{"n_head": 2, "rope_base": 10000.0, "attn_scale": 0.125, "init": "trunc", "init_std_qkv": 0.0573, "init_std_o": 0.0101, "lr": 0.00347, "lr_head": 0.0074, "grad_clip": 1.0, "schedule": "wsd", "batch_tokens": [16384, 32768, 65536], "steps": 5860}
Each number is 128 + 32 x the weight over the matrix's rms, rounded and kept within 0 to 255. Layers, rows and columns count from 0. Numbers have three digits each.

# q: layer 9 attention query, 128x128, rms 0.168, rows 0-24, columns 0-127
# k: layer 9 attention key, 128x128, rms 0.148, rows 0-23, columns 0-127
q0:148095148175111149103144103091138155103104124163135119144149141093112091153140130111086143162151072140103126095154118163138109157136060109110114118131147163114121152168175121122113140123113125135121159176129134125150075216141104141122152148091116112148173104145105136128142126135131105107169083162098156101127086153164101097123180092126101186138132128094168075087112073089105066165127
k0:120166111092157137149100121117104092092149195125128168105138133132117200109121101075211192155112147091140145115091175151085098146108117083144110119119126156154161129130069141069143137121133165127106137122153156124133167112112148189087148082086097128096090121130128144183088134138142138107107151111188137150167179133136096094131066069089104101072130162128133175142160153130118139145143
q1:168075133182172145144106133080170058081123119114142159090120148137069070091156094138163186138139118114123157110107081063161150155156083175116136105169123115171102125191143121056112156100088111143148173087158168111089106154115068127125154128136130170137176146132186089119085187148142135103121144104108091165131124142109127132115114127078152179115144100085113140125070162109117131107114
k1:126072161159065094110181155167147139088111080104165134112197126155166109148163125138180158139109157094113112119158175106143155128105150136133102127153125167120109129109079059152109119132149128147151133182089140077162104140144112120082124120125155105123151082131130153169112065153058143082096132118085119101148088095114095107126132136064105163101125128152101089055104155137154084135141
q2:129137074181110108157133082149072116114125117153126111146191163168177141106168131153148154141136136140130117152104109118190092114136120080140092200113106135123170088149133120171123156072137076165089080124157162117078141117081060096110103158113102151117128107164173092118101107064147112138106117128079128184145140183113150106129104145153119125080091129112115135126125173122085111127112
k2:114101187094149112151131132128145149144164117130181163128174131095168073141123131151169071179119100128120109072111118147133130146105129147133140093128137074138098104125115128101179157150099118141122089126115139147154147099176077162111164141087154095093189108124141163109128094175113161076137058139055116114106096127107138139136155146195083149119119115108134137109111112119223113114081
q3:105159109131126095122132190122127130186111102160105143093130091170127113102106143153143114130129151101126124133113115143135142126102180131162121145153115129115149052102155160161179134158122100089103126078133131095072152124115096070089084111147142177121169086115079091152158077122119115117095147130120162130076153158105175139112120177135097133092141159117105160106069145113109100127087
k3:166148105113119098134146052115108167124146121094121082177113152127134112178114125186064095062166097150109129146166146115146141133086073121149134123141128093152066143135103148162099178111125128149178138147146097191092137101160060077150078150092109107171166142166146126129139144119104151132127111132109150137105146126101097118110157116201120133138115133139162060144121130132190104115129
q4:113125167116158132149171139101114158115165114082151115122123146123116119097139115105147133132123162138115144111151183108163120109092141135104096092201116099124095103147140080123141153124158135215118158109110135085137101144141135153120109119145118156169175168106114097147148174176103102058137166078120116112158107144086135134096103178124145156122132177114131115064108114155135127130075
k4:173109091162158134084118068100136121094158124108127142123175129125136127188174105143209156124238123142113108143112189163128107139081144125148095132139112131125141152183063137114123093115117138115177137112133107147118128112153112065115091105087120086104112194106086133132068181127154128117097173151111148162134098136151113104154146139074139182135120135078153107091140155213124137137169
q5:146158117120120131143145096120134162112129124128086178143138159157146084092140121102165093136147123111108096132111087099158116104087121119165106173108136133104119084122107132136116137121099101124173096136099113164101157115136072126130128089162178160089126110074107142191085142131112120139136075105090126185131109098176137118140163106171117179154120138079156134155129136093083156114141
k5:112135148147072098158126085158139178116145124121154138109124161082115130158148131183143140117115105143138105079126107156182114170177093115128129142112107140139119102123094149127121157076102153076113099114097137123144127121178110138121181190126185075135215103133102128110163118137162114122155127119077108112108106083094105122136160165165139116131118092149147157141103033153170090105093
q6:126083131109160138125125115136147124101136170078160099141113134105095132133167103121082152063141113112122177078166192125089123151148125111062160072136101102163066189152159130129073130127144197162074133145139114142134102095151201159113149139129109092130121169135156102093147152166140115096117175095140157087129111128098123099128093149074154082131131152145139115146090113116140128148105
k6:138133126103182133156115180172117094167098158151122143088179093166162137074177130093174152164129114102097144167099102123108132103094151138174115153148108150080181154162123110124145135150137096159185160155111109107158152091099182135117101076074103152127096144094148127152084138106113143085088138139139107146128130166130151117162106116081102170143124133129115121086140212112125198156160
q7:099108151126123098193094186159125119127064194099183081130161150083138141157119161115119129071102123106137113114116158072090100115093135165073156134091151155114053170116137145195155150152141140129173204171092060095124087067151194170197117156083079117182125140123110159126154165173121179119180141105181145094179133109157125142110122132110164091059122169144137090152121106177136118135193
k7:150136109114119142141119127143136128129159162200123168148093114155116129155157130137134141153048138130159152153091103140097144122080098164128107121088090153121137165130137185124154129128123104119093152089141135124158147109092125122149187093106129160127149133155137092033124085130081154118136133130166133143149114100114110110124141142134113090162159161135102113110147125147133145140098
q8:150128151094108138134112144152158118099111139162195123122133125106135178141098150164067137059118086127143160098105043158068134123122150135128132111130157110167122207096185112169155109123179116115128216154132119125100128163140108151129136106112096086141147107133112141103156155154179215135126131117159106116145157108126067186111165128132145082116111098121094093156109110111185143105168
k8:193119148100126115157132146108183144140154158140134129097060126142088105120095148152082124099090125176158191146113049151137111142132102150120090085117133154159117171125145118120105082116111140072116168121146111161103107152119125158091148104149172094133143113171164151089168123139136172151148128146081198115107073136090076142129107168174131107063116129143050150135126156123124124141115
q9:145143163154155102153105098127145085126097104108091149144109130129167110069121129119186131111122131114147123060168060171121104159091170080123124117159088156161092089120163066131047096114133147117159154097111192145075139088168078107139117141208168095098120170056110146211176109085117132159077126119068149180103144087103114155136109156160105141122105134169120154113067102150121129160102
k9:124109104119185140134142114134138133147078151112114103055131160139141088139066084161152114114073145130132140078127177110210119155151152097150113122155140135116122131104137069122086061139115160179111150103137109107108165149163158115077116109095176118113127158160154113156132110134130142049165101113150106099072144117096087152178122104073111166113137137152137084102123160107132137079165
q10:101110142123122146097156154145081145134136147057144185102107146067099156179124174127102167119126124146069160137120165102134105106093061105166112113170173113113139148156112171108173118128141129174161167171119091093115111122102113080130135082111117136153106179105157124121117160150146106104111153119166188114134107135127140153146137077091132110112114093121147080148137097086121103132116
k10:121115148196049115118093150116151137072093112100156194121111083122145136154139086153163125158166151151135123099099114111129122151065138087105133084105111151184136083127081149101136141075143144115110104143094103098066112146143104131161167132163142148112119109113090085085107118156153115117125176117119127127102117073187137070136146155107149120109121134073134198093128088175116104132081
q11:134101092110148111093136084108125161133092106149086146140182152157131117149121136138111090142115096166149144149113091165128118122137165139162103136127199139108168094132086138108116133159155099077141084120127151161101155107130105136147098114171156153121157028105137154117090092111110084128138075122078134157171128119160129113146148146119117180176149129152106150117110147105098087117138
k11:090146126146126126131149110132117142091150124109123115145161168133145108102058121153140116141132152147116111126155170094124102136161137091098121111114130110147144108128134121151111105113152163097135070115125139170096151117148140086107117152130125067105123106109151097153157131113127093125107136132101152131135167086162116116146113137166144164144141116141164141174111085070159136076100
q12:084074116142181081110113102135159147136099156129156143174162145168066108125070123134082145062051064124126165083155171117133103127113158138135128145104100146156089136143136163069131113166153167145093141139126144155111179201099100105162104193133174128193173094099111130114078101147123111085099107147106132129170171126158131144060160192125098172074127181171199120130108156101085117073112
k12:180137119133153116133139147153140152084154143088178071109134132142153108093102146170145176128138132176130123157130142104177117134077131102167168080121137102080161087107141145139158122170171136155108123143131135163114155102124154036113115116102126075124141135050108129148131120115151101111102158105109163124200182158121174133151156124132126177172116089143160146103099144068171155139131
q13:183111146109191106124173073130124144160134120132103140157156168088162162136141172140125102186135117155113144113142082138127135120160156152184123151160146125148159129161133093124067124136133088097155117090146150141079140077103143134105073120106121131128101046155103146180125096110136132126130119118128127164146105121124127123129158124123080173160126100126100121080130120095151122089118
k13:106123130134161157163117130115145131143125103105119124127098149130145078104089140133168101099140156118095123113131144099146115126145164110112108100128112118131165142108133125123121095155159119121135143110110154149107130167130131107103133115129140105050118104136142143144151129121117111116124153124118166097085139084169140123156085113109111147091137133122169152169127131098145117085141
q14:147119179093097050086088128095094181146082146122064118164114134164147149129113146146092141111117103191087126124145165167144126152082144126077105143114129154090121156191126077140135109161130083106144201181094209130106119117079086137156086156182143144159113139178118099165173094066178124130102163109131129151160129174104124186150125106172094125073122116115125144171147109152087086092112
k14:127187119109138147135127131118161137077096101130149011111107110176116063150053138166170126118095141147170148106140149115170081169124091116076138098135118143171173098105183144085133124121159151074116102070156099131120165161122066122098093095163054156116128116160172088115131083132142128090114123127142139091121102136123069078090143107107113118112131130138087143119180073145086147127134
q15:145143116092119084145096132132098098170112129144165092098108143124121111107159121072154136114111132112142126100141107150125126163099150132083106135140113138117101129140127135127126139161140120114083147128156156137157075098121122102150101140143149130081151159113136117143161124109130090196086126123073112149121119128077141132146079143150149098126128143111101167136109119098137130137069
k15:102145129101122123147102183138117125129122136152137118113121111122108110138154115143096145163120160141154119148154127157128125111092169157152142110144156173130116145120112095122104138114140114149144121117174154128128109122118098145146061152127134149133136142140161110158124132107120154096118104126126112153113148123086092144086146141128140105124116136180069122125142162140105163178164
q16:129094140148109140138112126138134135163152156148168157133123134141113115098088059129147092106177140100160091184153085072147180115125111132096094116094128064157133140069148140142118122159110117151108205085163134144167131146136140164167165137097088101078170114104190173080177147189125125139103123147105113130111132092174127111112158121153172162105138122122133107139128150158157132122113
k16:108150162110090113122082152162108102136132119119163168080151152177134214101153132101099194118116078138167126135078102105097131170144107158095066203148122154094178108155153107122075117055134159138144120139111156109187129121101218120140152129112205157197167099059089159144108089137102123172154146104095152181182126169153147128140134157212134141174115118187124064176140133093110133097133
q17:066132124095125079152140173148185133149189134088117087163054124102142110106143107068138119116145150116093133141131179029100157129093104137038175048082075168144132147137120086080171119138113146131143172173105137043100094093141135145165164112083074103128148158115176133180176174125099173153115158153185101104106149131071114118128120115129141036120088135131115110128136156149129141132135
k17:124128141146127139126154153125126142111155143171118104191131173135146150130144145141131120124105082163109179136176117183068125124146118141155146155112151138116141129107163122147134120149131124145180139142165103146088145134106151141130098093143147148153133120116126146126088088173099163147119111139146118166164138112137086148098210140139112140147085145130120086127144147118130101171180
q18:093139127126177123126132169172107136134162145112120131161086117104112091141119152068116128140135096101112136119118151111142117113137084127113192102088108163117170187135113146077144131192105160077139129089112112060145157102137132153164178108121091128124116129085126124149151147139083121182137115127184134113133115121086128157166175114127158073099136123170148088110133131127123123137180
k18:138125144157070169139127092126144204082137113175111157126136121091113130176151158112168115121129119136138122118146140085153185145109174120115150161112197122158184137080196087132172186139123159102123130162173083119136159152137181112162150094105126118144141130115089140058131110171120156131167079146140121077103126112125094098101142122141089102162082147128119165113135102137128137129136
q19:149143111136094136048137090088135123086086065171176148103131142140142108139112051134139112080071101148110125159088060174176125165104152094143092125137104105124046099180118116161104123114115083178109130146174134206085152153159119132126108140145232140111150130141157146171138119151133075088156126128067128132134111133137146122102121171110113125164102128151088147141155128071134130135133
k19:104150114173157050157099129145131120095115126130116079135145156130146156000142144142114146128134124146121121143141071157107122116107120154150132163143120162128092127126084130166145133030116112124115130113117137151119122108071127106109077148141178098093130151170131142157074136105146157192105153167149098169117156140135145152122170119106145185116184096183144113132094110099219086121139
q20:154059125157151109171115075155133127060094170171135084164151142149067084148101086136159059135083104068118151143127154157155124070127091113146121142172081129117145117126085138121146122169136144145101111179129116135120114167164009126119116115106134172158159107134140107115087141150118149123121137075105130120183193085115142113062126141170154202109159109107147140092134176105104139016101
k20:109086100117084117111134113166087140124123180115139135109163153099106167080200218178148092177168146077106135108149185151101059186086097141115093069136167105105072139140106159162153139133156133105079146168080172119125135053159137080092124131139148083135183129126092081111185100147186101153099143093133167170160107146129150108138118133164183182139133099124170083102120093100167133162148
q21:176132103137135129092181131139103204122147167163092103128105183079122136171114120094165014123139098109112130157143197135126097099172130150128097153135153077147142134105100125137091139161139120126078106162132181118127122140115131125145128156113127164109101014147131161107130177069094156108138110104161083130131092163119070135107174123156116143085190155127107155121153102142146125055143
k21:122136146147131168159106136170132108188165086186110104194109168146137101108107193121152111103108083153108167163129023097039132178154139160128077130102110100117210148134163125131177067118175172120149151097090109137113133099079177123090110138099104141091140119129132132113107108121119160133122094099111127124172099167179087167083112134142182158129069133144103086155122164123123132128138
q22:211189083142027144043196099129105137182104107166103110117206184149065093084108144178181102139131159144118045114047089173195139144179118071158067119180115114060180112051018094092135132111129000161068075122156176255082132201068077054170097166144192154145188145202136122092132099053180183117072079122003109163084128169139100096094181145213023166195159155100087137113145179087090152066177
k22:095142152098142137095087126123099074126182119095134158154113143102159100090099206123115130103135109119161163159035130177114101120111136159128083101169124163116167112089114137165124096174129117130083132124142178147140137071074145142078128183149170157127125068164159152157140159126129131099115139107084065159170143144167184115151112105096143139105145115112105098102137139094156073116106
q23:034180133143154104141113138113177142183155127112150140159088119106241132088118070147154149128150190139161123118123145059102143088009092097058205128000026146135114155087148199119109131162064098178255145140083082098091166069182208220084133079128106070198162131071195109184197144152106156194134255150171097113079118082118137072130096154056173086158100144122101116101169116131123140136138
k23:084122159136094173081110097130147112079165154136092152158156150169127153117117155088094102097090135127115199128128145137126142073152093160175133110145154194150156129058172101166098098130089147103137172151154162124136108111131163146110115068115145107140125091147111208112159148175083122140164157175187126170125158126080156100174156100125112122143117151150163110123129112115139095140131
q24:233251150088000126035200128125096172163136109255127070072240198158021070166069169198118076079082094128136091212131007232166113138151155081131099208217255109108142113095107134155145173139154116096116099097156202183145156162084027063166166146206199178114129126225034128141160050007169204136153054159107072080082064214084117109070153132237063235122152160064116200168110122126109148043148